Part of a small language model's weights.
Size: 11 layers, vocabulary 8192.
Architecture: RMSNorm before each block, rotary positions, no biases in attention or MLP, untied embeddings.
Training: a variant of Adam for these matrices, 184M tokens, 6320 steps.
Each number is 128 + 24 x the weight over its row's rms, rounded and kept within 0 to 255. Layers, rows and columns count from 0. Numbers have three digits each. The size before them is the row's rms in percent of the matrix's.

# q: layer 2 attention query, 128x128, rms 0.0808, rows 0-31, columns 0-127
# k: layer 2 attention key, 128x128, rms 0.0791, rows 0-31, columns 0-127
# v: layer 2 attention value, 128x128, rms 0.0674, rows 0-20, columns 0-127
# o: layer 2 attention output (transposed), 128x128, rms 0.0625, rows 0-19, columns 0-127
q0 113:146126108114097118146145124166209176149113130136115145129100102133157095136161110122117131127087162135133096174138092102187123112099180102143145122112159114105160155109137124114110133132152154084096120146151117170152109121122107133135108109140103148126154093153113134151128170083144131134152125094094123136123152085099116124130134167128117120099093130147166121137112079116129116140139
k0 109:109122165117101145175154171159152115129159150116158176117130153124124146144170137098132157113151095132115146083161113128146129107114122139123126168126105123101113109144125148116121124135118153193113141101131153114173153107133100111116139106120092124170130093112105124138124180129128126167163087116156161117151159106107141142182126120104160120083136088113184130133147118112099103146120
q1 084:120118103139139104085126118145091177121111125101091114142154134169121139104093140169154133099114119073110145153117109157107163144144156111095096113144137093127096122161118140119125108169102112145141108140124089128084150140140100125134162154114146133126134139132139164079146154135140114159139129151152093139174120163127099102127099128147147106176155140153124129160125151201106115168125
k1 092:147123130131143099128121092151173109111152149115135123127102103108139100116121142115096114113112138158151147103124122124149095113100139133161129119118137102136127127107107091191096132129134161114120122075131207111176103125119164124070093066132143128123137150108121086130109088121130134077090128130106147144103130111085134117152103104112064160139099120127140133136112131105150146139138
q2 104:148109118131163133091088142117068101099129146112128079116179131149116152097099137160121129102118116082128141128124137167075136126157118123129106129159104123129093136169119158148129132172129119151157134122105134113099141149128125144132161180137149088134106157102150140100153109148134128130151144172139098107148092165153156136125101103169128105137174121133115107146130165187097121145132
k2 094:147108101162178098110141082107123137091120109138103077126112100113155113127088074123127103122129146158126107179153122164138113117126145088156135130135146094168126141138113095143134140147182167092149152148124124122093108127122154113116119109134149137105125139109145085156140092120088146067090175107113135144111110117110134099108137126149108132155107188133103137114108119116151140121133
q3 092:133108122152140168102111130111058091093160165132151070131149143116098158124107135140109162147144093124130172111121149175089123126160108149122117133126121150144075132179117137160130115118124104163158136130133132115103146149125146119111125142139151142114112140133135093087113095207108151152109126157156101112121113142144159104130134097120126136149162121118118077160144158133128162139126
k3 104:142120108109141111108128127098094143138106132127122099154153097112151168108092131147144118137175107101115111186108171095095140143155127142118141097158113144157155147132126153110133146115135125083143110153113117123096135141148148163139165214160159118124111138132137143118154083131128115109123161129123106131139091156193112122095127141156117133138122148121068162103144131155152132112167
q4 094:098123094107112188166141137126089119150133115163139111120110102131080119112117172126172147114121099097136142094132113171092169119131131132135103169101139127171104145119106152118136106101154130160131134157088113138106142162143120108118134143120155123109124126154162156112159135135102167148145159150155145119107127137127142083153114095075154090132165122109117104123114117168107156184105
k4 088:146102135107162091122105119083110165131126135101107083149145117160121126106142097161109113118113124096120118159137148138084135124123126121102093140142135194108121116129143125114108188127150129109144108126116129107097163129130109127159168153168108118151058109146129144119128104117135121133098169125115120120111123171148118128098141156195151155157167124159113171106140125136132127126185
q5 094:107128120111113096157147136113170149150130080168153174132068099140103090162143108098138150121149171158165110148124138116160130103112140130118142139115155117120129117084136130117126132101156132121107116161169142145162090127142100102141078127122092160127136152195149136118113166117137132133121121082113113133112146097153115109113167133103146136138092132083150124113125091101157113096103
k5 106:097135125131080155181133161143123117125117099094159134128115129140159145118142159138147155143156117115120157102106086122106137163122116117105169176127131148117134111097175153099126152098106107131114114164142101155153154125137095126134141128130082095139143092138127135159127192149110127182150126143111136111113175140104136136170129148103158126091131089176158112148138131131079144137099
q6 099:117132159119111100152155104122190186121113081128127163124085135116132111156130121102111158158143164199142154165114137099149150125115157137091176112127105108158164120105147114106126114121129131105142096125175139107165123124126110108158109100118114167157143118162126104133110144095131123133106107076110124151141145100130103151151148158117125171141097135132137120097100125103154114094140
k6 100:131130152148105151141128161160138119130181150113133175107145175102108107153129163127127140119096120138158107056147111111181115108108113122134128147127143118082111138141154140146131086143097104178122158102126150130168158100117123081112086084103120125148158110121136118106125139112130157123144107126122176130127167108085144129152088127090149108109099119118164118165099116120111116130108
q7 078:114114116121098144134112123123115116130123140106143136151110128155151143128152137151151161151124109077124123145145130146142150095141140095156103135093129119118160112120107136113067150139116201125146173134125053117094128119103101148147133156123112107098124099161132138161123140177099158149198151126102091165144069129119097133132133154134151143117142094158133127147109143117109132171138
k7 084:147153108141143119123145111111097107164128078120154156123113112146165106116107125138115154081141122081073098131107139179153123141109156153127100107140122128111100121138069094080171155157195106126149110117117125089119120146177136111130100109107137080162150121151118146108120113105127104136131132128144124157154089124130147124105149135123129167171102119117132079155122133112155115133125
q8 105:121168125102117116144134102138179125180147082164120167110092129120152093153122105119139126146140147167157139121126116139138129104104139134112116118120120134116162128056129096097137120091137119094115112124140134149159114129137130073115067102128087126130145129141126128123109151091107106099118123080100156131130175071128095139129159153094121164125093131123153151096128110099157122094143
k8 103:119136147135117154129156160150135105097151145076143139105136136144132105157122161133123155142111139152148102082118081117149138133089101109144107175102130108103136126153135166158131095120104123172113155136131128133187127105113092085118117076112110124135171098094114122127117173136156159134163092143146144109110158119090139148153083107094136083101116122104158127149087121113121103118122
q9 089:157118126176139141127098135136171128078139164106135080125198155146118149133110117164108084142123111141082125132166081107115108111166127101134117115144121123091104113116129158130141105104123058134133119087133170112138122125084122118154125153154120130124086134101120097097128083131133135125129111147083136150120098118128130093111146139189112147151133123154127152123153124120150118114163
k9 099:157124113100169101106145118135126096127121121118132099124164137132135161137086159120146127169125146154173167128114122099127110140154151129150087112141164050167153160132128127168105143129125107097174136139116159135121116117139139109085126120125160140117176145082139121106168111112128142065083118096174157132160103130151116121098105116128088098119095136133116148139099131142134134130130
q10 082:099134139116133133147137160115099104133136130126123175118118121158152133092128138142153133083123158082118110138157126145108181132086122142134134137099172152107133127120117147120107164148101198141150133175107119127121141141156130150142134152129144114092137113102099149177114143153122146122145162174127103122086121167103114153155076118117117121068166131137153098152122149128075137167125
k10 085:122130095127102107105129083116119163150121108180099132146121082109150116102140078099142097063128138086078120146150152113142144115123121127122150133138126147147140125097129099085158144132141150134095146109124141145079136145112137181145157132173108132145095131161178106150121110142086123109113146115108071154156121117142122131103164138158136141158146143103105140116171151141128147103120
q11 104:141139166126164152103107119130096087121105161103128060113158139135119133099110114144107127141144088156105128123098113173082097130136095114141120162159090145110102144157113110178162103134135116113126134109131125109115131153129144141126147109145163092130146173104111102107146108137157156126098088154170109096116127164129187140120130107170118124147142110108088106152149163145141152152134
k11 101:161114115129157128091130124146134131141115170128078103107165111106132122162125151161127106133133129162138121143100162091148093146184110122146116088161141090126170164134117132143120135105130136097127140119074110090105108137082135137124159154146167158105120165121128125121141113120141138098099169109134122139139082140169130108095098130146103120129125153119060168123121127147185142102135
q12 085:124177126080155104121113113128171124153150148146144143110106115102125093162085137134090123184128150156178154113107112130150099129104131111129121155137121129110128134133135118139145110136148092083112100103104111129141111124089183125118106114118139143105133148113116137116098116098137110122105135092111162091112148081172115132113183115161101131124095138095116168139126104073173124130164
k12 117:145086157123118121149117130162159088114132179102127110114141121143092121135138164128104127181136133153148147113121121144127137153148120114147126157132101108120123156145145153158122086137114126121133177129091170120150149095120117087119150095136167139134178145095100106137118133095137155125152097167163163073117168088136147141135068110099109065116107113106140112131120128117117106100138
q13 104:106159106141159112139109112111193164169141091139101132094122106112119130157107096101120097157162162142180140128139083063157137131118139082128150121146152133140110137089143120118069155132108100130121098119137152160163132129102135159145115147104114164141123139117139148124143123089119083120125136092104155146108129081130086115157087124109128153144117155131153140105160123105123117129127
k13 073:154102171128096121145078144135127135091149127112110129123110125129106131087103157165149134109146108131163125084158098087131151097124062135136139182130127142136102122132131147126123085162135123131126125127141179118134141096119185084139128078140127134171157103096136133134096137105122174099150109133152107145142152129099143118135097105145154060111131112130148153151113111115126093126149
q14 091:106096141127141125108099150127157164129137152116091078152161103179114092122127099154141121133147136148111129121129108109113118134133119108160130147173116098129103157120129129162116133139102064112101103119140140119149138107085121155119151156121107100126162157123085146094150128123119123140103086130156165168090151112093171082153106155129157146129129091115100147114184158111112114091133
k14 115:150120121136161119115098116174125193158145118118084100080131121145111146130142171133163118114120130147131160110095099111172159158173118134131135138157145118134133169139128145151118123129132130076156133078076150184125145154119131148131116114133132151090157163080125154129167113130140165095087162109131104158121098141148134111114110115140144096145120171106110161140138131120138131111114
q15 095:120142114163144156098145113137071127090119158112112079128152136169097165126113151141141111124114078136090134138087155153101121171195111109129122137126144100123123144167126146153136130132120114129137147102113123121103135149144136142138177152113166133126098132132130117134110132152135137148147105170166119095172094203125189120124120116146099115116140121165087102127120139148107144108114
k15 090:098138085141099142084136114116148125123111094135113133152151114128151134138131098111116109117093137114084135181119143149078095150138159125100117106157124127148151147128110112109152151082138144156127102168147114115065125148143140132120138177135134110114086148175125139116127104163092152183105165129128154142133086149148129130106171148117137180164142139147105107092118157150118158130141
q16 119:139113143091189119091088115139124124146130145107151052159185116145132133120103123140112107154147113123122131124119130151120099133162108135141121121181110155139127167160132146177148152163115098099163115103124174126129144136129154144118178133136142119132148173084098130110157095138139113115071107152126115097136110159162169122116131128129105118147119156131103157117165133112152149104123
k16 094:159138157138153123109148136173160139133137145143108082102150086107167119132120160133146127122155124171130096134088099119140113152165137157147119136139122112121150135169117136165150109068125091120144127117091145127141108123115143155133140103152183180089150164085133126132155093134145145112098147130142126128136101168132150107096094106147130077155135166127064137135135138109154107116115
q17 093:140070139143131137147100137106150160136170073139142090129140095112099120130120136136122114076168119144143123163168130109167171099124098135100099129123149127140102138138145147130115135159104126126140087105152125113112115154114104125150136132168128157135126114140189143098128098153095134114089096136093083162117095115163109096116096138142131108163113155131124175154183110115147134109128
k17 114:108124142160117116149129132139116109122150104155136158161142161137102128090155142144122162106163091103095097103179110125104132160101162116092117136155154141167126108136138141115121110152142138174070134157153112115155135121136114176082117094101098105136134094142122123139105138107133098163129092112126121132152139111134120116133122105111169124093148106111168107124156121177101113189082
q18 101:078141132120167148086134102146128144166118178110138113122143125127143154156117133094115105156140126170141132145097119168131087135153124133113158143186093110174121173121136108134144118098164085093099150110084141154132141104072143127124126138143117135119149178122121148133174118132134118128112155112162180087089110131127134093123135082149128103157123119142120105119102134097158133122116
k18 105:131116118151096146133131172147150117112138114131174148117096102130119097088158117147129150086162106127116126121119106155171160093108145128140127193089081128105126127126128123097146111127139139119154141126103145142137148127178109113164152122139142122150151065105108143167128172144157130171150099154153119107105135095100137133141125122075159108109133088130172134159147121093118099103149
q19 121:129139107145091114134142131109131073125148094122149178160136144121090085114123133145126140125119108096139103145128145139151150092078160111136112137105147102084170114126145127093109176142111126133113130110160118125125138128168117140151109158089120094143136075141073126162085160111152108154167122103122143145154161091105122119162111140101140152099149102124163091142109152135103092113138
k19 112:096149112169098147113149127084123100097103087174184169133119155117154108102121112147114140137111103087102116162129131165111111119063151110110101080133111135164138101133115118120145124110146123168126110128165105105121099119146133119132097110102116116155113105161136123131096154112128106187175091129086129114135125132098091134149166107118121149101149098126159111102128125134114132157121
q20 101:151098127110131102185111166121112156103125141088123139090064129150166096160104120074136128101104144140183119121164136127154109114149135092111133130104113150107115117126091091141114134150137155152157155145150102143158126115136162150119098121160130100108102133095134106162084160149142142161121114125099106130151164115130089157138128121134090159133119113136161105177137099143112143158139
k20 118:119169164103084113161129119129134117151133081177123183107114101085121107133114150129150109144150110103132110076135156127112178097102102145125098133091115091137131084150158123110152109141133127149119126160109128120159169105173130134158143110102086115143141153132106092112105125132109107162166134141135107142127114081130149119149141134137132105106121095071124083165113131114105117110152
q21 109:143186131138128154122149139077132101108122127111113140148115139101117101118118137133112109152181117100110120131111142088170120096105142080159145144120140115078112122137128132089099129144114079147100106122184155150121135124123114146178103170089146118122111080135088115113137134106143067150163142096120134153100139118120149118118132121122173110103143117084135154130139129095101084108116
k21 090:138159131135130133110146126136106137098130144119141150112123153109130178132077135125124128181100131143150166173132131122121094153141140150152130068108146134162107152136115116154096125154093144153158096130149144132122107110090199115123109122132145144152127146138104113114157164105129125078151184108126134169137124141125109104137138100127097128127137139159071119092094094148151165183131
q22 092:134148129101124106131133151138181123164143104184092134151112144125113126154127125130144147132092156119144177126158104117113127152116171128105115159118152113154134122129096138150135090118097123179167103122157149115150115090156139082122162103115106144129133108166123157093118105085145133125139137109117161102125091099104150120157123118069184143126092092119129092084167122153130140132134
k22 091:137172120072132118143131120155133151162128115123115125104121104136128080092137139129130149153110135116101121119082129114172152138136127097164133150135147127098130110113136139153076106138135181103118123152180166174139120162103118097141148057153095124113135129159135169097082146128102132135134130131150140137080107144128133114156131165121157128134132096144138139152061146158141136142156
q23 094:132093121129095157143148136077137124111138123108150116146151128136057089090119130144134114166123089103131089156113140123166143130130147134187084103109109098105136133110163162108084151123116109136105141121144144152152141141147109191163123144117131088131100117125088140154141148104137158171149112134136112158101158102147169130085125141127144137080154101113142145138141124108089122125131
k23 096:131111147142163156134112138109093138106064123118113126151141156143146139131090104124073107160081159142098152164134151149105135136131128138095133070124137160149148119135138122121142163109127120136121106143102130121104137126105162139107102132128165150154107142143124083104140095159122081159090173108096146153139114139145134154110179134180111140126133160126069124132131123152135187129142
q24 113:133140146104160123125087137104158148143168137135118136169152127199133150133116121149110122142169102118119152117148163068137138116151124112146117146160110111124107129175141181134126113147107094120068105129143147110109132139124139130166160156115146131147115125125167148098156113113125124110118138141123109121092160126178175111108116138109163110129147133091171207118148112137106114125106
k24 105:123119107159092153138143147143111136070111128097141104088143133141169144099108187173149128176127131120120145202146129123144161147153123144127129137104141140198122151140121121133100130122090125166102171165131151140147133126125164119105112127148169162122148103127126148136140134153104112148114195117108101171108145140128136132131126125105157140144162114115148180137095116119132152133128
q25 113:176125149134146121152083135095131113155203139166101116155157122110069107111119162162085090141137119103149153114145149083169140135081128149153102140113147128109118121144117157131123145138116108124149102105148168112155136149152131113133139147101169136120139123120102110107136108136135144139103137134124099135081111124161160107124081152108160134121133118102105186117191134106129126113124
k25 115:102104116105136138129136131110117128086135128104125115166151168137105153144119141139098114124129141113106145129181150118108094159120117110118153114175163170171108143158125134152100121141127165141110143141146110111103121153073159102091119077113116136136088134153131135081100093130129097132108159100091155119135133142148132139151145106145162151103137116134119130119120141195102196179122
q26 098:116110135110139143155125150147130156157174116115117150117079099137121138113105128107158118138119112136181148127126140141138156157128164152125152153150090164169104152076137166113125088153122138097175161125089127145124121146148103141128129137188138129111135133137161147138148168135092118107080163167127138157130140122126091068120085134113103088110170134142143147144136105147131096132100
k26 097:161088146161116157165106121123122167092141119115174147101124080158146122132148122090103118099120113103111082103170124111123136137144137127127153147114079122119087128100157136067153168108119129123122163131128101136119175120106141124139156142138137107140129111141130120115114131150133121131094177153114120142086158089119132143097168144126172110147159124122138109122141143085105060095112
q27 098:109115141159159131145149138115117082144123127114135119129109107117054147157143123132127099183091104138150134144086180154117078096126133153104100105119124115135164134125139118146153144125157126163138125114151130155135126180168094074180095159114133108134138115172153124145128135136154082152123115105154139099129137143179116104131153131163122127140138139111118098162116151119148155096102
k27 097:132131162182145166148152149134124072107132120115126150137137118103139116125110119113114134136194136146126092117117088147108105151115177144112136096115144089132137174171114155116139147100106096101162179094137120117099070105130131112139155086140135159102100108126094125127104110138138119109144097150127152099160098120135117137108138151147110122095077126161119071119132117117153151129113
q28 121:128134129125120100112134151163116164129100126122124122088095123114140124160119100081129148115104167177126135119129130142080092119136115128107130160111135139124095145132134083157135105105145159127115131120107110175134124091085155083110113062135107144121121156138184114141115113163112145110137124113123117104110121136132076139122144099180107122184093153171120087133096082140135156144137
k28 114:124137138099102089164135145180149109167153109132117127117070071105080099111128120111141140111164107131151136078113125131152186092109129102130110184110129113148127110117099124116128124155118133104148135110124140132168136133152106128123130099129099133122181132081105138132106143116146150125146118121149088107098127088111116091136085109094123105107103096119139122170123106094153092100129
q29 104:107184173130118164108132128163114117158136149117107159105109142110156117143112080070161125140088169141106120124093131181133107129136144128138133128114132105109107143116131105126143114093140130117128140156109111150113114084109148102146103072119088118119126115105122122159085167142128085107139118084126141116159143120102114135140177111115141110158094140182156079132101108156106151136138
k29 104:132185151125121086166155114163168116143118109146159130100107105149139092124141156129126146131144115156189113097122097159124129117091106135161086150110118105131117123110116107135143128110138130119142131107148151143158139114149101077149111065128086112120179151131128114146141145175149172101119116135148104106092115114116124126116126105135093089115107130116113120168121131091190089116136
q30 094:162154145155101156125120129129170118135131121123083140150192146124121080118123117146101110118129138115108135146145135108148116113116123077170092124135133131086118122132138126111127113110066103130113102152155136101121137085109184166190138130084128129137111101126115163102103118137102095124112094133109108145131129113106147157128132153130126155076116136115142182127152141123060104127154
k30 092:128151097101122120131120100124146159081100128096077143097130158155138151108137169131115092187081144116146152141142152118097143157116148144101121093137162129160102102143139120182127099142128141128091131142121136147122119150101142135098075116098114141142163168123154150094137124128110124103114141106137105152136130142155110173136150071126091124089133117121130141086089115168146161136110
q31 107:174162163127124129159099116061169097138143111143095143149148138131079089111105128167105095176143129108123134139136164118151119115100111101126071144099125138097149092145132131130068149126111092171110107140172166113116129147130128139147110158090132103158146128112108104158132124124143135128123122117108076139131167086125129152133146128155126117113126117106131146118180133134120107092139
k31 103:110117141125175154124134129112140126078111112106115138118143154122127142160099134143126104161082130113121123109164127131103104143105088157126128068150176122184089148176122111136090112134112132142122135106146172105128120109106157141103077096069140146150120105127135150094108099116142100111137165092110140149148108146112140149144148122155094127126091146105122139128086107145131184158129
v0 085:082099161116094105050076115103131147141141124094115130138150119141120114161084119152177160126163119114113153104112118125135130143141157185122085128146124144145119140089144173117102148174163157115119111121145139115075124147118119107155100129119147128152170102143132132107144097122155156152146115151094135122106147159121116116114100123100072102121130151122104112120145152134129100135101
o0 084:148062145118137153141101083136117153120113148126128151183158096117162129116153133153124129112159138131147152127133132100130116143121087175095170131129112130136149102120109110097191116148135155149086095152132155151153115141111098088146079093131116112136132106160127123095152156085107161117106107121119171129125152139155139147139123121099153115118178123101119159096155156127132151090117
v1 088:137123125095129163177100146118075158136121098151122133119127119152132062097113098118106141127125120120114142101114133145155118136134111145125173092125182088130123120098106103157098135152115147103134080105158143136088079141147137116151121101141105155141140118116078077142133102122105118130091131111134185130140138121083139142100160126150128134187095148171150125158137119123126121137105
o1 088:105081099128167086127160117075150164131148134137129165122123113132093178112122105154118163136164142107184168132161150122122150120145106127115117125123132141185159137092127099183095119166113168155123146122099138125151122136181133134082134140107124153126135165140182099119172113131123137165128097131127112146148124109132140108149112157142145106132117147146123088129097122131139106121110
v2 077:132131176119124133134135139144130102152078146107131116119093120076173113166127123124122073091125149135134115144094160129155062119134104129155147109122112085132121115146163085129138128128150099103145127099142158124123161094109159096162083155132095139130101135143131136158148103102119111144144119138089159142130124096120159123091104134167115101142117103123131102103125120090152155073085
o2 074:088107114092142088131139138108120122132188137155103138116100113149107183139138095135085116134157133171123108149135106168126157135114088087141193126158185142142136153129091121120142109135141150099131130134127093158124102119121123075130132119160161121139083130107143167089144159166161138118142119149135130104107150117142135115095100144143147106116110096122109145143101135137125131183151
v3 081:115142100174125117151105133128139109140112118108115156186106112075152102099133126144096135143147118095146122174131121142162124138124140089116109128119142169102169138152121090138127146125195154140121127082116129108142141174132152125068120086156110164081155117107124111115136092147163127130112118088129121138103109110088134084115105127164147102137115108135145162151120122130083121135095
o3 082:136144102113092100087179136075118127129133152186104122144115162112152140185179087119132146108089137080158127154122134129095096132103122125145144114112092140141103133151088157134106167108146131127109148138133089131103132142121178138132127108121109157132096164090106098176110100156135124140135156114140116148156137129113114149129121158123131190123118170126123137115148115109137099158120
v4 087:116149094119080153105153146115115115152110113127143100123113130120095149157094114123163117133086147122106151142107146153120153139143146123112108111179085137159092108075122103148132152091100158079096088095156124135145120111146092157148133173093125094145077123116134128106091148126175118097125157105170143131147131093145139110144089143137101121138104153129121136108119118072134137117134
o4 086:145122107134135099169157131149104142103177098113130098163148125096084123113108128180116099097116146145110137110131148152126147150158147129100157149119142096125153143088162116120103115110114143147127109115126122129134141130145106064174123148138144112131114126129148173100148113108140186097149113114143149139131130073147162089130088168147098113136114099172095148136168127099090152127105
v5 090:116111161134109111109110122122109146132082081125111144119163076131090133106142134111119101119110139110095158108119116145116128142150131162196208158109141119097120117129112133152113124126101122114091131192138171090154148120132144161148126116098102140139111135122119128105123136110148112115152130118106105104123142139099146110119124155138129134150152161154133099134137073136141144177051
o5 089:099068137133189120163148098146147171140128120087110118170146120096128149142119162155113121105138125132114126107146185129139151134140096126139123111113170092140152135135081122165101130143107155113133171120140107091132159125119116130120104115183160140067134112149157083118101088115111172142124137104121093127142100141131102115113143114122127117125141173130139106146123137149183104127114
v6 084:176130127110153108156108089110166112176114152119117144115129140126098129098143137110107082092129121103100104094138112130147135099142155140184120151125145099122134115107140147142182125135125137166140110157122130185129074145153133114086136100125084121098135101152143138130173104139149148115122111098157151131149099116181093141143132181130104115099163142138138147133081145147152154122128
o6 089:135142091146132149110132181088143131128112155100122117109115140143092122101098152120096119131133165069068115117102137104163097118127121123126121146162134102113141133105064105135084144126147132151110133111140140114122114160125150161114094155105148138162111142152114131155177147102139108155105138140136081140122110098137166118123111137131139114117149106102127134124126091183172166168180
v7 074:133119100086117176106152096145159151115123173181147137152137083112113106138111127133132126086131120112177135148125096135112106127121121098104119136128116146117095096128144142071115146128139134124151156115099068105116097176100160132157076138151144092123101119133172130157112136143119135145139125091159144189129154154144138123150138096108124090117123128147113127136121148069140105150151
o7 078:133142107119101115152055079140170109121150115143158129151136076120107082166134097138171123142106106155135176115139099122128123135126116108113148108083114133147155127145110146137156124106108106140128117149134111119159112154131148110145103115089147116176150173154107150109130105131132118094108144121099127153122140184117133103100107120110105136071098119129121182119090137107084150111119
v8 084:156126161123138110070167207096082132174136119134130135141152131092148113159128130127137074103117135144126148138131146131181127107142104162142156099151123124121079135137124126141109154126140141122131110134112127109143128190124125115123130136165112172099103152140069110101099137113103130138143137120127119135132138080114148116137104098142129076119138104116143106167139112149091151077111
o8 086:121113144153119166131177109117102138149184132124114131135122164098095181150102135114132081129149132159155093132130161120078179125104128130116152121152156143177138137132156120112160155114135137144112134126099135140120137087122115140155117121108122116098148184145109113124126130165116178142173156157166101149116105124101138122125118137164117186114115172102158084153149142135113113148124
v9 101:128144082136135106177095081142090108112133112134115110102143120173154130131110145117117147136128098154123118147140195115133105130115144130141182114115154135088126116161125144136090161082105149135121121137142138133146138127117077133105134151098109101066140168097115144141155117158164139161143130135102081133152154096105133130087133114129114172121180141178114126136140148108145139154119
o9 102:150118134130110070127158145114155121137072103095167086109150125141144135099145138131113124170145148116105129150164126108176172125122145134120143118118152102152082152115121144146057148088110182132134148167162132122131147151137124144119096099163127132138102137094172106144122123150118122170108139150109151143140111098133094096112092102111086132153154134147127154115153133160125114107148
v10 096:107166107100084155116140095140124187104124140111143118151144117163096105131136149099131172127083132132159084147149104144080167110106165168107172123125117106147095130145114158142133158165073125125136098127110112102100122105132164127107142090113141154100152152132094146132124119096098099132117131148151119111180147126142150073120144146129143165151141146143137123157133145113149160137137
o10 092:145095138179123080144187100152110138096123073101147154118131114109108110124101150144149199158116128156172144099141133119117128128151176180124123134138131092145133154136145118148156098140145120134160132093125129118113118131141139113100119130136133125150169138146140109144109087144086115138122151121082118115141135111110161113124164122073134103180142107111129153137095097121126123094169
v11 089:128136134094125109151146144120133133087155105149121150143108109131136100102156071059130143069128145121143117156129173118131148111119176134131122124105109143106124130129103106096107145142106086123114173139109114127091154125124137117159132098164132120124066136090097074125139123153111099088123117113125086122116141120135104081138144138135144150144100082137108133087169151140088130093126
o11 090:099163130132101122123123141124121133125138096132155132086137120091156117140107131099141144095113041139160188134092133134112144109087090081130137111132083148129118149138138125116138136124126102129152143113117120139096140087112176161113144109110147177116098176115108088135096140156150094115127101127121108118103117092069119143158123120132143126149105118142172116124137136101102087156133
v12 086:155155141107099092143141113117142147123109114150127122116141110158089117128147107140147102101088131119150146096084160092116159123104109110149170159117146112168094145177072159133145126083158134090110157163155149170177098166140121123132162075115164116146129114146136098128110098134122124135112142133117159127126086121107133108093159160156149150122118136163136153113156130128104159127134
o12 082:132110089135140162122164139116116110146116120120156123122109105172157155139129148074154166124148101135099126129115151117138114120135096105183109184156147101130132103121142127132081138146137114128145135121155137110110178151146156098141131112145150165142164131130153079101084103131159167128148103118122102135093098127083164153143123135151136124120140137138081108159073088119081139155124
v13 092:159175128116121116144136089123142163131139136158147128103107142082068121112131068090151105121099134131114131125099145125092121124110081103074102135122138143132148138111149110150159137139111106144107162107140148147109205171129131176115114124125134090159098142126152103106134117108158123140121149139120153101086100096119159147124135129124081151166113149088135110138129109125114086126117
o13 087:142133123101167101153138136128132166144143126126171128110150106118114101128157077120139138083107097121136161172111129184151150111156129101150116123176142147128153110124117096139089140116136088117146145130141152143136122142120121147149134153121142179146119150142177159126111111123183110121152098155156147118122124125167192098153160132097142070113119105139088160136135147150152143150098
v14 099:142151115147131157104194139119115121131124139098133143117101142141132126121153118129162092123127101138153126139164147136142091119144136160169111129159163125087088135083147085107155126115078140156135135175131136157136157130118142161147112157160087137092099140144122149146119146111114113121098110137158110155150171107167121121123157106172077100124087111170125165147099101108132164111131
o14 097:094136103136145096166101137119111108110158133074151150081131133126065113128106112133114054130163135146136123132129133160118129099117162091108152126128111126161122117140147112112137153097112173134165153155122145128112124117103133148120137149141172120124134155128149178151133141112070117104122109136099085126150120101155134138131114163116087130139066094139140173157124136144156120151160
v15 095:091135130145133105133112133151177099125102132149105140129168155153148173121146177173096098157144121130110145111146153106122132164131171110072134169181098098173108106125135134141102128118164153115127169141154159105155118110114142113133119134153162109124121141133166115119140104139168118111120151155130114143119098135156167147133100149104159124091149090132147145119111156124105121112190
o15 095:122182114111113180113109125173097112114106135130113120121104132167181126140171106130162144129142134119064058127118103119129121149179158127131169141134153090106124137140159126126160103113132111113141121166154112117115123114158117107167116096139128084112128095144085109119128154135169130091101147108119140148108122168082124162093118109124146155109132120119149095102120129101107148119135
v16 093:159103162115097110141116162110155117096128129085146103162119133085151119129105123089104114136153148125151149120125134137121074114145107114183129094101144164113115168146104089141166123112168129102150134143111146098190075148073115106113122112097086115106123108124084093132136099094118113139132144135122124123145146100112108158104115117147156120150115098125128112182118110146144146145115
o16 092:099110095128110115143135126140183138121154122160100149099107144124103132156119117086080119127128129113155120121112148152085148114113108117155112156144136102171105137119088160104144158134124154123088114118109084154168102135083139119130163131151113119128147139108140108109102145148104148179183137176167100117138123152129103123129123173160112171136121147160102113182131107156149117173126
v17 088:142141107127147130080119107149123131113131149145150126120153134166130156121103126183128139088153133092135171114104167139121138105118168141102102121166167133084157093144142147166125144094157162116127132162133147170145101134149169102156140121142159103139116139098148140114067113106107089119128129113125147102106085133087162132129134110098145112136102146102104146108172100085097111140100
o17 085:106143120104169126070161067140097152119142137098137153148134093160149117148193123148163123135135117111094122124122118131117126121130155148151118083105124135132157101132147138137150141153096109117115106156151127147133184140173115093103136105109132099131120137112127098116116109113136139099159108096123107157076150168138117117098110158073103097097136131096136135118148096093086140105110
v18 090:108125115128088114139082064105134112153101132149144118118134156097121095102089141141138169084156148132137118144119126120120128112127120116159129116114136151082190115159125154160150102134149104122165128073122120097112146134110162178151129152153111141124105130116150131141113119126098174134116123111136135126151142109090131156132157066125106133144133148099135122195115096083108165133114
o18 086:121114117117180085104132120082150147129119148153102119127143142103087087117156132120105159161069127082158155157142121129115144103099142140166137093117137112157116126138102149155099117127133164085138119140140105122129091141138119150086116141081117149143129151114179122116123100131132151131127105133125156149129106093150136115114145126081108118123098104111081210144129135121109163098121
v19 094:174131154083155114137152131113169125105154151127143164098125166094158141139134072080098116130109151130131157154169138141130086123151125101095096112119107144098120149113116097155148132163122165158108101086110151131145124135103158125111147139109157115164128125099165111137127148152133110109121145135134144122128174112085167187128112151111147110140097123078146101111107151101142120108157
o19 094:128138130127098115117130148149140125067182129125095143117147090124076131135154110125146129122097102093142153136120105186125178134144160090122131083134131127094122130115136115126129149170118106145118073146112134145110100138113124116119182152115120139137118115142112166112107184148147138143173158164162144114113128179123138102142132151128158109122135113172149073130115145161116130158092
v20 086:178118099076142104145085094094119166133136158109142142114130084151090128144102149153134114139115104156124101116136138148062176147129123149089122116152149096169148157138153155103133144149133120077154116144139101114096109137159127120146104147112131126110168153149144110160139148142122120129106140139123151168113142138118128152144082146109122118083161123142172088163078139130143138120135